Each number is 128 + 32 x the weight over its row's rms, rounded and kept within 0 to 255. Layers, rows and columns count from 0. Numbers have three digits each. The size before them is the row's rms in percent of the matrix's.

# v: layer 8 attention value, 128x160, rms 0.0389, rows 95-127, columns 0-159
# o: layer 8 attention output (transposed), 128x160, rms 0.0482, rows 95-127, columns 0-159
# gate: layer 8 MLP gate, 448x160, rms 0.0563, rows 0-6, columns 0-159
# up: layer 8 MLP up, 448x160, rms 0.0551, rows 0-5, columns 0-159
# down: layer 8 MLP down (transposed), 448x160, rms 0.0556, rows 0-5, columns 0-159
v95 103:125107125110132072136054141107081129178121147101112123087140099118115133057140083158097122129143112148077120133168180157085080138158115147129138162132152118168137069128075142136123188170150137067150130151153117133105158123103115120056137196161082196149119119157105182131157161158142116124142173108143094163134176123072150052156120091117171171135139114132126048170112092195156142098149176120126124138123097100074170128083074144137167153162148131145144079129188161097182097136122098
o95 084:147180091171116120129118110105151095124159175127100163123065092154112154195121140112141173110092126140161174147148122146129082142168136149196154140088069103141128150096147143105132135174134062131064129092093039105136186113159102113110124122132101083233114124172204117167140100145117079117102102164082131108106148123196122082105121116057064132145137131117114094164121165110114103113116116132191126090117172156160074077064164137106130102119135133108141153136123133102176109096135145
v96 104:109099103202114111151140106125144122102186159186145122069114131112089143154120156119148135107141114154137163104095080158179135087112079091171114083150148156119090115143158173107158182133075152110166186178175177173113132061147163171118183083138189191166135135147134112133072146104023109118154131110127131148125122086090161089111157184100117140133125159141133166093132126148128112093104147116130147128168078136166105100140097130126161136133090089164136183100069094062096157080137152
o96 100:104145133106119144149140190146089140108163111117109146134124140205152107143171057135149145187149162119111109127150152176191107120166202154160142059159156065161159192198174145162142093135125080128131164138140093147144076125101140082101147138132133126135131120105128102082065164155183085159154055133107086140114105156154109135170159159102086177154160113132149135063157138113181130139047159132075120120092119090140101121110110131200134130125086139085104113152131141076157119094139108
v97 097:123150106148092132163133145133117110165127150127106138122059102164174137117113099117182114142170149128109178134120132133100111120134106164202128168118138151194175111070081100141147101119104134120105180072157146170136103075073187160135147157147175172158101067110147123124143089217135080114158191150137121153095131089104102118108156077154163194061126157170120132123117099143121145147109214100070104112130140090112131122108104144116102166142213069059125150135099117141099159120105105
o97 090:116185141145131104150099102190227137122133094132098100149089164068079141120142106125116140148158090141132085144179107085155180134138106155168151140157110107132161136125113118123079083164122112152118122115157156056115169070105091121101157074145110155134112091071110138160072129081124078126142098136167141137154136166047127070141126190158142104126154140109083099137076139109085126076177079109199146144130132155087114170192105104146102070079144186141141124120090116155162155099139119
v98 107:111170082143171115156081160108051132097150197157131137154140168115110136179113109153187076141137073119087141155120106173098154150162129128114149112157168121110129158103157119135116079137190157138140139137158166101139101132131186160155125146141123118119122183142155142131122125075123108091204067171115089061120116189161095092129093119131187119154155121157075106170108158166144115177074169097145059098153163121109183198156131131089129073153141116131180098137175110144156181135106090
o98 098:120152175097176132121161055103152139115131150107145215134217120121066129122140157123077126160106123057110149090095125119142090133153107102131150133149134168103088143162130100156142106122186115130143181089113193112125159137170113146151111084161088107158102118166137151162138139093170148186114089147085219067115105124144171138120076084229153109175158168166082095118147133090129114148168146141111123132158112164144099140145153166115135171119154098072148105155133143175105131168110101
v99 092:112110118147230122135113142117140158177142161080163098095081123118190095103177101067118153143105130113087096064117165103121209109093060156082127121175136120076171118130118138092121119143109147099104160139083111063144131123133130052130120119103048140144143169137071114109123103113109137145096141073109174138133117132087103117111093076079187070177157112095136142145105115144116113119156127154133154133184130093083105109099138137155110101082150154143128136117137076199107186098100082
o99 092:159152121108091077113097125152174163145196168103181126090135146102202146124106123134148137153155035108103145095117091120147141101074157109121152096104129123148115091115120137091171074131080185132199108084142119138171192091172125127137121185085142119102117167099171143121148141114065122161112106159200117128137175066080117118077114072143081146106087132116142179129176139109107102126139107121176156163150107083149112128101189058126136146119128137065145129147189186140128116130114117
v100 103:121067098131084127078184127103145222152114127134125113088065122114083114147135129143086119135134158155090182149082167139131128137099132126115113185114075095105171107163064172133079139161137069181127106103129129202172106144081127183168110140089129094105102154094098115092091119167151153085087141147111151122101150116087204121183138117068178133131148149149069168114111099100133158110099153101115133117097179151079130086148150095111125096144139160110120175157119074074106134081156098
o100 094:163128105072122136148098147164143123150098116097132148125113120085164109120114135116103155164108073086129141105219154182117178126196150120102161097143107173131035128117196090141142077070084132119166133139133138129121194105115156090175061200154164113127090127098132153184133119075148134108146090134165164125137163144077154103132093170119116123108042155157088090094127105142177135169134106064082147116123128095103125156124152152139103157162119160129150150081108189146086137108156165
v101 106:159175126134154081137108169169118188118059124141052139162122107135065125145122127112143107148116092135126145083147133150118195152202147100093089118121151157106079137114104147146122104121080144106113060166123112176164166153123164142138108141102117124129114124148121126190166162162177184140166090115111161119064110103212130073121160144101105156136155156154127058143146148137166104196187148105123111150107050150106080157174104097183113175156133145120167163163141083126177131137158142
o101 099:181100119144120200100134095102145131119173081172134142117165143160128121127123157101109135067133117178137152175092086051093152083142102108100147080102145097073160167117151130072133110177162130154176151144088154145154139124160104179051108109115101171108175133123089145151120117122112127188064139135114170118108120125151124169157118138165210097224090181069083139148190130095108125112118125164114127185132125111118115172123160132102189156177128098103144115148090099093149135152095140
v102 100:103168120137094099165193150190146148119171111109086142132166150172138170149157111141133131167148150112121131116065174093133119089125162159168125126161174107094175118118133079056187129117105183127149163116140069119131172126139083218113115173105124129186147120149123143114085079128043137103139106086128124161113106094162101123128119103117148085161143166144148133146107055144109161096224145119109132143133155130056128133066136123133063119149142116113078145103177102122073113102182141
o102 085:099088156187134180097191158106113108120160118160125132138143157096122076123125197084162181119128119136164110181068084159132092165126160114174173141145075141090160068108171161174109162135108097162136196103116170120141128050116162156096116142130125124096118118146098161083126151110152092160132070118143116155151145072209131134145127192089128096146082155148081157127091144109095125099108116150149096101146138136057138083139102158130126104063186163175130117098086155104124106107178153
v103 096:127156164111117146096117080118144144157091106077141145089151094135110128065194159119080045132155126107081129109137152160151137201130095146064116127141164136171126140133129136166108093136111093137179116066093113148112096153150169162080152101150167141122141131125152056124107098141146175102188094116170128169115152131102132146112127052095087140155141149132136136205099109136173145161116182158095129093179078105162112120101141122162128168111150149120081163213204130108143184157142077
o103 082:174126107167090171079145145151111098116114137143076096134129138122142093182140213188141098117132117150163136142042140143145140087157071141096103164137128142103139129127156134093152113084103133128138130116143132097119100123085119148161124122153146146124075122164119094185204107137136159076078112130131158164136116154076147124122129090159144204165128166171077097108119123071116080148115148144117128098133135087138094099066153083172176140195114097181072139154213197120129104150111057
v104 095:105116105130143106171132170168161149073093096140083183136161129123082124135122133148101093143146098145094246156134074100145162148111166112152161119129111145096139118127180116149098074158084100142173106097172150087150120077128120153124111102160148086094121156163083096110163171102137133124125114145185200085086125158067180157125182100167127132115103140212075148123139118108205119127144100122151133114182107078126145131083097111144173126153138108104071094092130106153047141144107126
o104 093:135103087111083132113115132150094140121093170110166071084131187102149148108198129115105134128119098211080168136119120172123120184160155151097198126125111130138115153094149174165133152140131165086166155109103177145103123182157116118146158155154158153091130127150132060134124140084115136125112128144180083124090146127179115108104150170084115147124179143100135151178138153088149099183092113118100100195168129159146138107153144082175103194042083147089182169082114206143118130150150163
v105 091:166155106126185145160118115048079067130104151115141119139136126156085156135131175110157112124135138201144207074178119119170150157184126118110110120157151085125091164179143148092109087173185104087117150138117107115174157166150065156068108147143114164130130098137162121142128136149135110117093126136088147122018134100097117120105148138151106158126075078160152077075098109126151140164116134099096103042068100135170164160108160090146102094172179141166140137132095102132106114152101145
o105 086:122118101168123126110126110167124175146186051147128183163131093144114173134107111129123170109179128121135122171145161135116123146087136148090153131105090108151175150116113126108086083077143122136155085101135077152109177207135084158126173146103108122119162184146176147101158130131110142094141144166124107114101099119135237104100158162097148107186137106100202119156155116179125129102142101144155207130101187155134079151173153161108181179127075119142107112168157112096210100130109174
v106 095:111134112188174174112093197126129210174116125102128057164147142146050119106159135144149082163139145092123115189143110173106164134105176107090165122145160136168190139151116171167125116190134150087143178087105081155129124075152162177112126135134141098112128165066095108163114142078091131128184194124137089131105146099161084136159118132121145167148137185112082151078123146141152161100102136134147172164135162197164141172109165071108131133145111126119132171082148175121132093089104134
o106 084:061096160092156095137100158193151130126170144058100131116129124168133107156145116136146200133083179141104134082095095139120170124132088103191095135191114088137152092107142182054093124099128101114107125171190125078144089154124172159154080116087164109159116142137147140066076157142122144108136095125120124152119061135068111140104145143093113115113092107122136110145124159109136098146079132157146058144154204077101113114123056116134106114165185130136090096072091104098103172169142111
v107 104:085091130106157074099110087132166136134159125163088170136106124255073162119145176140144177145119068109114091138159185145118106128080100134186150142146113137093102095084070127140151160133136149080118133109156122158081101120127163167124130079158129151147128112150119151181138162104119118170114171128140131076065132164079100134097152097142170085175147165125087212134128149109156096133111159085093103117126119088152117134131142129191122100158132203145108110058108166161077130114132075
o107 100:161131118132072070137142088149119137152116113100172140084091155081202057081134144147146133093148153068135152128139061118117139151131139180137107137137142114121112141115134149127214160148079086218155164113141124156075121124123160134166122115190140162139187101165090077162170173131178119185153097124098112143129160182082103137141107106118163140111120127146140098159103112172118086091138091103130077078077163145104095143096128158123133114118145050134166168086152140076141107081169171
v108 104:132122123102114182124135207127087140090121101111132166082130108129099144100095136129100111147116105175141125121127135128141109106104167099114130117175106098103107167111207092159135154113174132143158173129177181129143093141196106117142137055087108070120170124192143175159126144132108130082167139054166117146171141088205149126106161146158155131108127151068203139093128095132136126125162126128118070138093151183108149155075127192117106202169086160138159159122149120093174126192100077
o108 092:135101100109126177123126121203136116097102182080126120132138084099113076145057152141170162126116167084156145090088053084149154170130127151125090163108133155147085089132111080112150149174084100075207170104101124139156145148083126176165046087121091130157171134108102118135159087132167173109112131191096147111152104123165177125106158209159153084127146154178151141121160146137110164093132119093148148115166171139139144116084176142139086147144142092169111149111085160186130128181124140
v109 095:116140094132146174114092131097079125136114092135153116113158148204183124170188127143130149072134150154120098122170126157111154161166183122148086098088117093184130114080154155133146121119141108060090114124161108133133146081056082104172126126153123113123137117153140068127084066157071115167130159111143102159195179117080106104106119139106134162130128108079114115111093178100098136121065157122122146087163096133034173154098158166149169095106064169104177142072134100121147124101069111
o109 088:137130109079113139091114104123101116089123190156154139149125088138117142161026180097155157182116061158058148098119155130140115128117086072104194134196158081155118110130130162111131141048108124136166129111126126172202160123089109152174183198096171105099091151081121159080155131122090108138168115084170107133148160090154139143158115114118120120100097144082149114107184149102143119128138111134114120167108125120142115085132111083138135132152093137100188158106115132206129113051103171
v110 098:095115102137174100173123105062138084105134157134117125061129165106168130129142098126093121135130168109134109158099106157152109115103138139146075124126129134066113161170148145140096145108105111106152157148131090116119203095136116139070197145153149081165107106096130072148075113157070106202137101128137137113052164173104162135111173096150156166153074080120180141167103194098167088104089152201127102092150137151074066168135147174118109108107102123140094127171167159148069125090163155
o110 088:170130134122145118061175091137147156096109123105120233126122080108102053076076167156145174151166123079178161128079084143147148070127131133192172100146148186148110131164148139161075100111139088088130129156170170119084139101103118124084079141136191126125120085175130138127146142071152113136144132180079140134207159079101144159097139139156138188126167076178154119148144125161139086140121090134155124132157166113121141128101112151167100134108207136144142153094124112114174114160104148
v111 089:130131124192163096086124181123112126129120076072141168117161203136123064117112090130158091167152127123147138165125103187178094063138140096197097152165132113106172138190072156110116123074138106112162071140097161132154150058130105090120090080130163130183083157091120115112140097141116139176140157114137159152131173158132134131115097167076129081166146104152182116142111171157135140100085156142080090154129145118142074086134146194129200139097139081158126125110125077102137149074093120
o111 079:123097128166182130108119134102096102100110175119171102145145131069194127092149098127075145132120128130105097106095175117179204089146093146112190125110142140048101090092136161072167107145152175116163100131073086157068157155105135129149149123121057131103089114109171097089096146104164142131182116069124089153122134108198085128131135182157137126084129140136087117132099145127167164151185154173107158147152114150143107126080100126152084118175115094150158163186094198162104136086086135
v112 102:160157096156114102121133069096146116099068128113082156161089152140121093133152123146098095077096103101184112156145182097131137146139067089165106099092103123159088156194160127105123104112131154119063143109155156084167109174068119140143146112083133107139088099194147105074093024183096152108107113152084112092160141127153139064128137133168166138157142129161147170111118169178132119178125127141133149093153167171120119085135147191116111098137115174131106075140113091089145187164083078
o112 090:138073162156177125123167143156065109153110170145111109166108162154095126194113066152128130199148136145178147181115190124108149193161079159163158095158123120116179088142147111145123089106094109152098123146129170150119117105126153129192112147154111141146079118147062182048089119085128109116149124098166123153161177132136126104166099192051147100124175150088138135210124132138178118134126148135166167096132165109150139139152111129110170143145178092160072127083150097114102109124157183
v113 104:089139073122125118094164099141150184107097117168105136080230141143135112052111140113141099079133121092190082152149092197077158164138106124081139183117091122136093156068149170118181094112133132156114151157107100159136076153126057094093126088154158115120172148122137087138149148157118113147113111100196085145141134157161103118150109153149162106121120113145139102138143143120115153141144111075150083170140089219109168129088115107116130157101180150139084067137132176150144123140172204
o113 090:190114103159201147086111125130125123160101121149130153115134127158127122131173120132158106160130152153146148123076156112143104159163102111106116091105119109129139147142098062118143172084146145157126118121140133129105176064155110121162081109147088161115163185129123137099177102035164139103145094169137210171009072134114187106104066134152136130193143154118090151137119154089159156150101144159126160139091091115175127144135108191174182150162090089177087109138157084116079135124107112
v114 103:095182097118096166081087133187118095112150120126071103133104143113105111098173090097124196115081084153100115125150094100089166160067123113079123109125129174121129227098138151137117151128113140157113160162095082170162152178155160144123135107142061158120094153199087090152082151120069162193148116177140153096187139133113148129128161112117136120146119169108183154129158183128152177157103103152161160159092115113117144063127135131123152102125108043131160152169132135156069143160095109
o114 098:139122105130124123103129108103150148139145139112145099197126055147099097126144169131145177151060128141158153127133157141119109140179128114173088132133123091129147108122125119146078160105138082149093148127149140151055081135163180149137117186162107117115067203199177102186148112091195173115060141130079139093116146100082146116120134102095168092161115111142103167105162093172135103095133105103119126057094130166118107151120107174163081215192160132053143114155141119130106167143163156
v115 103:156130125126092166124138115159152146156124151094033138087129184132145160117115137134143110109168148144125113162088143084101125075113127117111143118093076149075073131196111157181137103121124105155117107124202119102072094164190170157123142129117142201138096140168129082131116081131245132173106148157132106150091133083150150131147108183106103118147070132129130197102085097209128143160151158161100107161065091161121140149182105155130131113132132079163108099109136169146146127166127088
o115 093:160123116072167093128102089114189113157179114140102160132119132124172100134095169094116165158183121135146121162123158084117149158137125151178095131127127072148125106136156058106137101140209167161064077215171136156128188129141108145131165143156158170122151119128108158170148103116139124117104139152133137146130062074123104170201095066126135134095139114165066153158137090125073104152159147207153170138112134091086195138175104122088116133066074134151094143098119116145149096122122098
v116 101:104093132128112110087123198190123123150201140179149128118079095142174116070170111144082113116120093108104103141141075137133138134136150098171096139112161157157204116172168097129138141121097094102124114114125128152110134125087136145151149147115165147179137151112106119172174152175180123138055123072153113117059126166118055118129118154163175087144124085202102194149101207125107118080112155143092164116155115196099133147103145167151135127088095180108140123070180112151163122101117162
o116 093:107092127113067073131105083105168138195105166140146060154099143118181124091084121171142103159138144153133127105106138107195088100185158121210145087117119154126156066088145119130091153186147105174148125159162105106137079061106106142157130203123104158165095147184120094104107149113137168155072135123154113128154149126137094127182134137147151132081120061111137087076184100169105129121187169085128085124123139136068168140165084140091117197164111106136138153134122158131114148142159114
v117 096:047131106081115137140134137126102128124136090178084132137097172173110123134075128145086212162145139108083124122182135173097121117126177198130095100104137123068079123103073128095085122115119065154153110126164133118122162132093143123156100159089139107118136148171093086150118132149115087115125166070178089065102158145148117141102224132127150114107210197110180074114142138084134177149148155127101145080114120179141109140124196145147135138130105091113136161069105123122135165158157168
o117 092:137148080175113112124142114120142160109152064121133155093160170181093150166182126088166167078136110156104147131113134078114097149072208197163166091172201115159148155121131111167127205121092117149081148087119034123123147113137110132138213145140138094165114166167092123120147095181133122147162144139083113136094130110083137065094141106097114113114121175170142159175120139114159089109115117119113153135100151142154144107148148131090113147161155127134152101179091173116164095103088046
v118 099:095111121136143161123080156105101132054145081116171146075077089157119188203110155131141060086131133134131069163140117105105144165128188114164108134121148141186161117137164120099094110174113137125098161136148141123090130137154111143146181146129160134126138109120133122068128092126109107153103119116115123100091110118134112067089103184029102125103198128058163083138058114106114092109071119095157124143123156066103081099117126149116136171146112135101065099073122059070107119116130157
o118 087:171157101112147126159169116162149086086133159085147124201122148125097101075130159061117108089119133088171102079170126123125107143066077085099121130132127137144100066182092089169144132141151111127134073068162096096108183104117102069143158124159097099110133166169114126119118121071096100106122160142101095141113128107118152117107092194138120115129139123106103119152084100145120183125196050060177196111146180069045140136115113133184142119136172158126145158103146116157082128125138121
v119 090:182113091104126141193149121136089109168092090121128143168165070119162175208147199152109113156158128156162109068088176106159135123105153152160134144060147139173128118119146125115065135203118107176113182075111139149113046174124107121090119118174115087150150119109177106133090121105104136106145124141075150169152163175126131091143147140165145084095186098101114173102157111154127164136091093108123075099088130160154142143129159160169127120197154157081124107148085109100114076082142139
o119 092:094144184124141185065130133125118178127151152166164165131122166128140101120082126162097125138134122145109080150113113182123170101132162074058139115134121077143127111147152112131101133214102121129116113143192131126117143132112143139111095166068145150145124171147163139094113060179065125105152155178110143130156108095105103176118069139144170056131150070100093184141153133135175113182070166126153211156159143132054130159112186138094108122138148172164131116108147105128154067164075116
v120 108:108133138111148119143160179169125126063122099078124096145149187104080149134144049164102149152120118109171120145148104191093104133131180123186128201175151147120081152151146133190091086144115130079098070122155181111153095182096145181085126119177125097072085087143096167151126084160162161132195194093157126162143127111090095140111122093188125180093167139132125146147107147104154133154131064162089147141146108082065134142108088108117104079101162098109136136139114153144114140155161108
o120 088:136049154065137086150095136124134183158072103084089162114102159134052108171173120107149126165122076123108109151108131076138136156105102177164132157092094096154135129135100149132064114084116139135141108163150190131145112123110140170127183181185103118161138096146097099133138149130094103128173111114141125152155154083130138174186146093063125098155135185136152176176133158148112084113115111096106127033111178118170114138150141112100093117123143103043108110141167175130113097180066137
v121 099:138073127124129175081153107158105105085129154089082055151133146214164104102151170113115090100124198142128127068100214125111126107121093105141105106092118119167138144117117114138106137110101160104116110098101162084138088125112080128124149131092149089101161138164127138079148108070103125112158168136199126134163138100136152148189157102104077154179104105134146092144106143189106088177143068140094094150129079082124093173095142124120118148178130166061211149145133143133117164174072150
o121 105:096110102124178117165127147107086148166056123161107167154155132085080135122177151110132082109093100132154147153167095106125201139118185154099139167127087117158059127120071159103177120096149113088115097148115179156078186162183133126194136142145146117113141150169119141116130106118171172168111092115157135197066174111113152142092099124109134087131192151115084158107133128139137144178122177144141123107108121126109150095129149094133065074146068127091108133027171156137067110114122124
v122 107:122148085085093113146091152107115138216141115091156114118113171056164115135142123173099128099134144106075113051122171131161173083155135108081137168139179101049122117123097130159114161165118165162154054140160132139123138105204092063156090155163099113113119135142208086107157092103171145130165133134082111160133104103168101105130136074170103143198108154088131124083145150154147102142094193139104132148091128105135128110122105163125187153128131126154145138131117138188122096099202148
o122 094:088133117127140178162148084104129145173150113104108112176155147156073152106079130116143143152105214128150165173131130130105092162155136147123187153099142176156130154154060160156147117143178126147128128118134094111155141141096125153138115152119101126147205178116067095117073195094191105133079098106102159088104042150173144109152178079137107134075139110131104145118187130106168129163153203161146133106066188135117108122140101076075148166128116143134070089117100097118159095114091141
v123 099:121128129147108144089120138114139189168139173142144151120226143124095137053149177099132092168064125075089114147106198126102204085149112156127125124127160197114089150083097101132094071131205102073141138082161122083134159117102150102184165128123088097128119156151126171136150108120144113115107118094162125173157147139139091186175177134138089136075150142113178118099135092103128164140151104131096155168126156117167144074162142159172110082158092064174124178122086119138117135148124146
o123 082:081118165132152108153128100147098084088122107153149158027099133077115083145144125123116197118204074121117123156133132100129105126150114161162116133110110131095078113088129091124122104079106156189095171132154119141093198154155120184071129132172069071160179160185088125125156159122150147132134093168123157114096081170149101093167092129179134163105165055113139108155113148105161129134172167175116134083114174159100162099143130130088130117150186131076161120091111129087091115154097088
v124 097:106106127100224095125111125175121157191122099134138154130095172108136112139122158128192148121156055131133214132126146127095173113065157091158074131070177196135166147174107149088059141108097161170104150166099186108112139112118174190138121128077089087139171105073094168107155123155089153095094148128127177122069176139143095121128106066107135116133134197138123121148109096092140149127131161120121135111121119108111089131075070105127166165157076148110114168124129130131088143129102140
o124 091:104075123118108159119118080180103161122186111116162095151110143146198118119161091158110129081143104133109145089128143140116156102128136126197137117196088150215174091080192140161110068128159135167133134079167111155093129134087171124133146159152110112105181134132110149144084161138116098183127169131160060122106080102107064126163075155109097074147092108116142106146123138053108118122149067158097105150154137151079117139152100090085097122135029099138119131122121087069112145154115116
v125 100:167157109178098100141186157119133129147099105121095078133075131132157165151191103100154112092124111162133171108090142102153175080123177131131102120087078123119155046116145194076105182156104046163122141223129129164122132105185168145162141117116119177074149166129101073119119149126168170117119105103086158148131084100102089126115098126108117154143168084062146140114128149150118160119147055141160101165127078145167159147129093108138091162166144168162149166125123117117090108097171169
o125 088:114143122168101163180129082161115080127110107105180153179159148120136060097165109115135116122112168117142051140122124094107122118074119087118108162120104158154128081113169129124142161118147068145097185126103092098135159127120106122126084097068132134083170109119112120138173105167108193149164126183096118138165081090113155121181114114093123168085117110160096102052162162071132084124151128137174188144107174155112130062136128190151146177124075136181130131144134092205157177156104079
v126 097:142105132182098106145148160134142144100161095159146167149146111069154137214108085137162150105085119151182123115096169147084125118143058108104115142123128081088173081146173161119140155179109112116130046124162115134128137134097162140159144069153142119096173149158184129145178192120084098127147155078154137142104133124180143173088125176117137182115104057073177066147096121149203165110104156142089097155082078119178100118124112125107098154122129081161134180100143137107134148111081128
o126 089:085111124109090169124129185116135171114123080112127144120105126139146104173173106128147118148116144113164081087078138161123110121127145220127177108155138080140181164106171169110164104139161083132151131144121149127129134091123139096168127135099144162146155094113159073131179098097152145155071132164164147160179117173176118082127104050129075172097118159127143096111144142119074083171093174129122166190183127111164096112134121115135089147136166113190216125106076099163110030144140130
v127 097:145160137165097165188147112158111109068161137112132138098131099157155142161143074079088074151111102111149166091140115093140142158118111168077140110106136093104222081121179069148077160116141191076102120144145122095122068112106098118113139125089170175117110103118064166131079107168101142087074149117128132105133101127113157178113130161118118153126160058108034160159086127146142098142067125089128141097117135117153164132091166132157150126099144209138085119142091079174154134125147174
o127 089:117082136140143136145096112142085102108159130140159130160164126147151154136139125150099103137178100119114121107178181150174080160100080105111084112179140119174144120103101033171141136120079156174076135100129137110133171112164134055206118163119060089130095132099134135091123173156143152182141102151132137172129128115031124133151028115132092160144149118064150094066127092058098163116140153132118160129094137165130099151093080126096156139143131127185159114144186160151151127121131103
gate0 107:092110102144139138181123140046105139125143098157111111119129117154208207144104044121092161159125163116139128155151163177074133134118129120120101104145212077148083121119136135179196125101171159120162147197114095135112164137098122120108125103101137133210133129142168140101137128083113090156127147105064120152091153122108158168104162092091138107079113168133092124164182147145133184186170117107092095128110142060153150069111113122115122136120156189124082142133141069086114152164116151
up0 109:124121099079084143175152121124148123136100116093124106135130140147117105193101180121086109196140113144204124127142187109106094105096125069189168093146158087110169109124124109094158105133186096171160124096103133146130132141124085111109070112097098109106154138140099100188116131122084068099066073092061127126171139130116168124149152086085137084139103049123107144138146127091132169138157146138087096122123153087128143125202108154141153103135170255143149141127077134108156151155150102
down0 101:201163154136116163128100132150089110091127168180128113138138156127138096092126111095157140089088117121085130115177081142125139142117183169129113097123076137112095085178128157132143159203135159182055066123099066116139070045108124096090173151096048138116148157071101080168098142078163179158114135171144143149120077107151080122132116146172106155143091146175104147106151143120116128103135065103124149140111186117101136176107064140173119132124078145121116140149135151175142104104179125
gate1 099:147142120099112089136147153087176119100128049115108149142140080131151099153145101112038129144077154149164149170131165161130170131164098125050178132105134111103132130108115147136101153106197152124199119093162168101187117169093151126171165162122182194176151149110108107132143138085091163147118150136156121130125164174155090103106128101147115095141121107124142147161161117180138235132140146176097151109165138134150143181117103125091129165128094088154191204180095130119101150077117159
up1 098:141128143122119163089127104157145149182107136200092121139132085152169139153088127185103135137142121067058113094114120087160130072131139127147125082184144081126159107160138148177155084108071152145099125146124157158115180092122120128143133081145110160172128081117156153172173138255141147107154093105111120138197070103139095139103071124127134132121107156171107112144173117101124071137175102165193197104122119121159095104102123119109170124100098131101088085107115140155183125125126157
down1 100:037063113185146169152146099156122143148156131100053130108151172125139155081181106124121157093100130103112166136035136188083144110158132156095192092072099112102147147122146146128147108122138146092132163101098126166130088097116066167120174146153167133145138139163140129130115111078143101112119129172103146083198125147146171145112100098126151191197144158097102144143130133135153097160160130076087088171094109135152073149145149112122133124112110167131149026138090116106097125077167103
gate2 097:201126126132158158089094140147136067145140095099132146181135148122140174064106071093119072196107153132153139180130118131184155202130107099140146115127102148149208119149114123081130144117126138121168077089167139066093158121118128111090142153199123116158015143116084089132096110167132089120119197118138121127140126163130123126132140083140127159092103112162119088089100066114140082124128144145156158132121169092166176184098117160106124126134101131122157157184146081103141137147167201
up2 103:147130171153127163110156135083127095129096124167048174139075119169191104156096149067071140151142102154073136122138123167159065136156158165147089135132100110115147050049096077187119162113102104117134124080109077151155149119092157113091136118141142099127121145124101067114132157183101102136088152177102133140141167155122126190141161136137113120159131134139117130183137175063166082132103081115074084206123117111145100138126117099116095118138148101138114113176156099113119179170064177
down2 097:113179132130140086179125130184173162128126092135167100071177097075055063146146127135170106133126145130130172121142100058175143158136125126070144113108112138120075136141099170103132041108122118123156097151100146142081063107172102107162146143121078096103151100120086141076140111077100176094118157085111121145037080124114058116149165175117160100123104098118191155087133107200145180167149137119127124116130098151136143190103121132144115146129140130121137114075128104149095139066105139
gate3 100:152176086125136101095146139156159145138088149084134108165077124163198102170134147083127123079143160068137171097137087125130152135124144170126017081089157075148168114097170105116091155152123109109079122164111087089088139098150128109123119085157116077179151119133155138117150121090187127173107121139081169068112155174108099120090103169109111160161165112183169089168093122132122168139126167095141078085159103140132087139068159172153172157156148141108160123139075157104085155149166107
up3 100:085115135054086129141159067119117143159128102201124164138156147172149131111143158102088111151084043114155133040116174059187093144147099165121129121127089208152072171089085141117102170147157118060138130153115117131126131141054110138139102124137142184092118142107107102103089128110096082098101124129079117085145157063131144102151176138167131069130112141127084126122143112164079112173161130111158119118137138134127088160100098111145090179077130192156143134161151111173120149120093141
down3 097:109151110112136136097111059102095123184154168214104150121135086162109083145153100144099075123162173117146110072108174140174067153165080150160091164161074153128059173125110088107142149163133127153151181170141115173165138100167098169134090130138109124192200123149162144116116119151117101162111122111098124140118181127037144095131096131147141141177200074120085084136092147109141090171094140141123150103078107112168128178146140153141136128140141112185100134098143089139146094122162076
gate4 104:138104101058123088115137098168060169114132146171107142108140090150152157076135133140190149177122143084117127118149175122160092119068104093084133151186085179101153153063086156128118094153180152075111132155081143091137160142157128124112143081135060122128076144071154096160122090118080110128115137136166146114122139150108114161145159143148114189145111137113126128106104083170087174096182113030136107146165142163110171137159162113190133134138058119126126091133103145159185130157179085
up4 104:108175174150163157092114102115196100110104093112109114133104201122101085117116059103129100071040156124081106124131079156117137167173061147124139124122149116126153074099171083066141135100097128117219142106144075133127139145080136123094151108203195105105167107129129084117056121182157118075092155118104120137100091141090142109123108135121097076152158095142156148082112130100136138147134132164078119142106128104152160142144122174170122067128115113094187130124198140129154163130141125
down4 099:129161167112154129147141137132169128105144091134171092127071137104175160139098147116084052129166109076160113133136189156157131147112098104061132148198063144125133171128089122149104075115158108161172155081095131121148120127134117135063114077151146066104155115144149142170086190131107171075157040115165148176166135168053203134142139117129084090127106127095121104130071148143140120150151116140196096174169114161153119115167153086163085134126102117123097086094173131140115108136116099
gate5 104:138174097144139138146170121131150150072054086141094160086078127087147112139122151160095136087112152162183098131150129182148137163105098099098088164139136065158140148099092159176141076145070127121105101176154122129203121105116125123104087100178130220054154137197119157102159125100133169128200130127144101185157142134115180108135081098188115083148136084129123097165118148119096140141144153094117163080178137134102156068164125119201152133125099125120132098121148134124130117130168066
up5 106:101116132067180094126118056133122129147156108156145149113144091168152121102143120092137178066104183155108159118121137121119123094124134158112112147093037174140150127163078138085184152156098183072124109144143097105139109091090184139134097066100154109118146103118067111053092183170152119143090138132093116168178118156149088048137136143070108152155162188072126142183149076179109078111108163122110125148167064148092141128139116075108112159140121109109138128153118130084130139082123134
down5 100:187100116129153110228124109138142092156108106024120153140151111152126096086170101151133095120158168154135113072135165143131133105140158115119093087111075089042154190093186114127092106074138152189115179111139122122074111118137157184150118115092123169135110177117163103108124103124116087084161196177138115136171164150092103105178179123071134140158090135128133150114111091097119130110156133078160151136148120133165137110123180172092090104089188127119185138139147122143144100130180134
gate6 095:100155098108097105145154090107148147168077071158102085000136170150063140123109130135117121138055072119165129181107082085134134123147124143156105105093211132080127099128126113107138197158125166131148124089128116109075102133075129107140136073144141105124151151142147126164129170131165169136100085078126112082160073166111115166111136084124142100172071172129091132151117119165140145143123131121169113087108157126173158130096109085128149128120134155163117092176139169059166122165178155